python train.py --n_head=2 --d_mlp=512 --norm_eps=1e-06 --positions="rope" --rope_base=10000.0 --rope_fraction=1.0 --attn_scale=0.125 --bias="none" --parallel_block=false --beta1=0.95 --decay_shape="linear" --batch_tokens=16384 --doc_mask=true
Each number is 128 + 32 x the weight over its row's rms, rounded and kept within 0 to 255. Layers, rows and columns count from 0. Numbers have three digits each. The size before them is the row's rms in percent of the matrix's.

# q: layer 9 attention query, 128x128, rms 0.0486, rows 40-46,104-110, columns 0-127
# k: layer 9 attention key, 64x128, rms 0.0487, rows 40-46, columns 0-127
q40 093:118193109088165073126089149135178181143077097143091173102117107092079151159118121107144168151134170178107124113151175140117107104160109155087181089106141184157118096111113091103125144085183096180218136101128098131151172105123124160133129168136216134082090157147123150142135168138087102098142152102133092155130129144126169116099106133066137116108111212183143117151130118135193148144105
q104 104:160096135147080184159118084113124061102093112144100134157153131104131119112106073133111101127107144179038135112146085107125159090047148112122138156076144126082171118089126139129087191127067134106146130122071120097118138085087160137183097119083097166122133131174112108101154107066093100101130069119094116156163112141120152137159136152157155037106100157128064155110111123107063161114134
k40 090:174135122154164155104144095149163110114115115097167141108080102169162083178147107104137094069108163121139160086104127122090123132186110153110088165121168077129102092144161113142076122160118191108158133117092096169067121171208114180092129084139101114119147125116141122128143083171120170131164184157102162119136094190141172116127074157159114141121068139096174054169153183138106080144146
q41 087:144213048145213157158121140161100109164132139086121125111132110096133144160146115184107142092138166182098177168100114152162150210128110158078068142098124150115101121096133118131153155123104188179164166153152144066103175090111102143140105096149144070112141124128117091159072145151161072085097115149110121117142126155079162122112147135125162141099137127134127085155089143174192130073131
q105 102:130148052095150066100141170053161143155152132123132116147105165157135128166139115151173172158168084131178124103135158193126080110053119072125117179136164113137158136170109175126178137127116104121081120172171132191122122100173139127144103092122121128132148123094166097142081133147178144161118160176151104086107062176173128140102173187158120111186108080161130158132129096147124136092174
k41 102:136095075109069107084130150083173196101165169205079130105136155192105118135155145070077168119147092100089066092112168095088086103145173138131078122156136149142127121088113153164129134118096105086158120122083133136121137097112091153102095135112133158148159097121137152121167152104059146088145185162150157122116119161126160123132121163179110082104090114088147150098170157082096094117052
q42 088:155130167088122170087092114154122130152117141102072132132128153086110164185119088099155097125153151169121107112098148150211092087132126176175086141115111157104143132092119146074108127157103144123152113143189142110055139100144126109120116145126191074179188135132134166098073133188160130176143086143179118156106141081131088214121116100131172109120126192091075086122109124070143137122085
q106 104:107103093134134115095160120093205134100159138176125158177142135190096143118137129145156090106126119118138158132135132132161110100133170098133135090132088095144115086057182129175165075119137124101151124113121166154084141131109101161138110065066189090154187061156087126100155142151057154079152090067082136151144148091161123124073151114091068126189165134092145150126088160148154139107167
k42 093:057142076152137139117145099099118128105099129155115100095178089167214086119092125131135135124162152085138114161151143155155184149118115074110089123135105150161076114186122143197145185099105141150148134071117119128141087112049155136121160123099095175119105112143087151163120121083171154160150100185139104161104129148117118126172157144112068081172106110162111141136137094180149173153219
q43 103:166142125092106109093169122065175115131058110126124154172180147108036093138151135096130142169136111128146091111129157111124143134134107205121117093087101124112167127100125170120119208081171094162092125163127104093080095163210109146096130157111129160111120143149098128094188128131093096087148077143167131102164090149107143154129117174149142088108157048176138102062159103134119124106112
q107 102:104158161068169109120119193077121159115140130108193197138111093125112164158084107123098066142139176119185175096135212143086092142128151117110140113119120097123202075146148151129129144171170117120143127175050082169093103062165075128113152145117127095143105135122111163102166120136141102189160079096131114106114113121111154092108104141137114145133118182116077124142106197099145145136166
k43 087:174149103087102109086166150134155174128139119093103163092128162112153075058086142143073108082131097158164087089099136098106132184180106124084166125117079175106174135142157087144122095139131134136146165115073154122119137095121145125097147097145109112118144153175155128082139127134064169111128122120145102123194043165118112073144069140125147105073134150081090157127142144082047163146075
q44 108:092196171145126087149138182109126184146126148103158097134167104170107119093126154083123114102132096143166138166123107110165101120101091106144074133110136070149106037096132153154168178129120075078149139091184115094156104139122144140103147099135155161080097130100119125159145120148112111168109051105052176143136109197125136105072174072074099154136166076173126128131153114151082112137144
q108 101:078139131136106188160160170082087094140142147096143119124101172081151121113110106048139109123131124129128133124218168187140113142174147143174191142165165129123108112151077114077128134169147186125085141184154107144116120081126160161152088139089106140108159162139119131118139142166133146118110133082075192095123148130154098139142216140087076126121169090104117097177125111189147088132189
k44 090:098099058099127133150158061128173144068150087152166130106169111084116117156139158122168077124135103146107109144159130114150148130124132134116184121149164140145100080156137122148037099145156139103145129214157181191178093173119095199103147147177142167125113064147154095068162137095133163138166093139130135130200117113111182136104070145156151136170145157118157119123113110126098143176148
q45 103:083107142163097164097128150094108124118073188117077031121145134148130157137104110152115077172188085082144089121088185204113140115120133127162112138188157142121157124087139129158122123121173133153102129166118087163182101163116062141178117132081127166140153144164089104166144162130142110152111131138127127143095129085052136098152131093116080113152152200104138141144165092153201154118156
q109 098:149119150099077172184177097119071130115098145141114128125119109071157108060132157118111120175161159180114100146120131114111091145108148150160077148125156171093156192098118095132100055169119104097117166155157103142106105146138166130118144113162109147089134154071153147153096110187154077113174128189092125104135079131092105140140216098123095103123108144077171187106128087199153131171153
k45 090:129132123094153167111120115127090121164107153128175154108106116114177121067161159085116130176161178169104087131094165121121179139140160148200128144103104125078119145125121111145155103180089143126105146174153116175106134132131133065160102155123156162152175084100144106152144092128163083174121054138115168075112195065059148131186117129160122159146141141113070076109105081155101172140193
q46 095:106155144086156169109154135118111124136155121129133114162106084155130124128196120135042131134187191142068062131128100155158105127107101095131141120134178104111142127180065160122123154106074160123091152121114129105164152109159172160153117119131064086115116090136116143078201149136188129137112146092180124111163145150104124146146082204163131175085093167191127098164195082129128131140173
q110 098:123158148116155141150148162136147086105120044113141138136098071162120158140129143155089123129150146094170099171120113159119148159039113165143132082150072110183121134170153187106118079117095123138153147084153159139103119123129093129125099126127129161115109132138144163112126131137127045114082084159207093073188182124143129122178094091170116215122132116109155148071115163084115145057108
k46 111:169127167121058082067140145133170177114147119142127149167093140091023118141085124109096057152135130123109082143130125151151146125123137129184148108103139131145146092150173138106126156144111141114181145152059118174102123145097114142090132094199109078018136116151138127121118161121131119128154201107123182146127128126111118079113136143144161135129155181159149143062095156115097128080066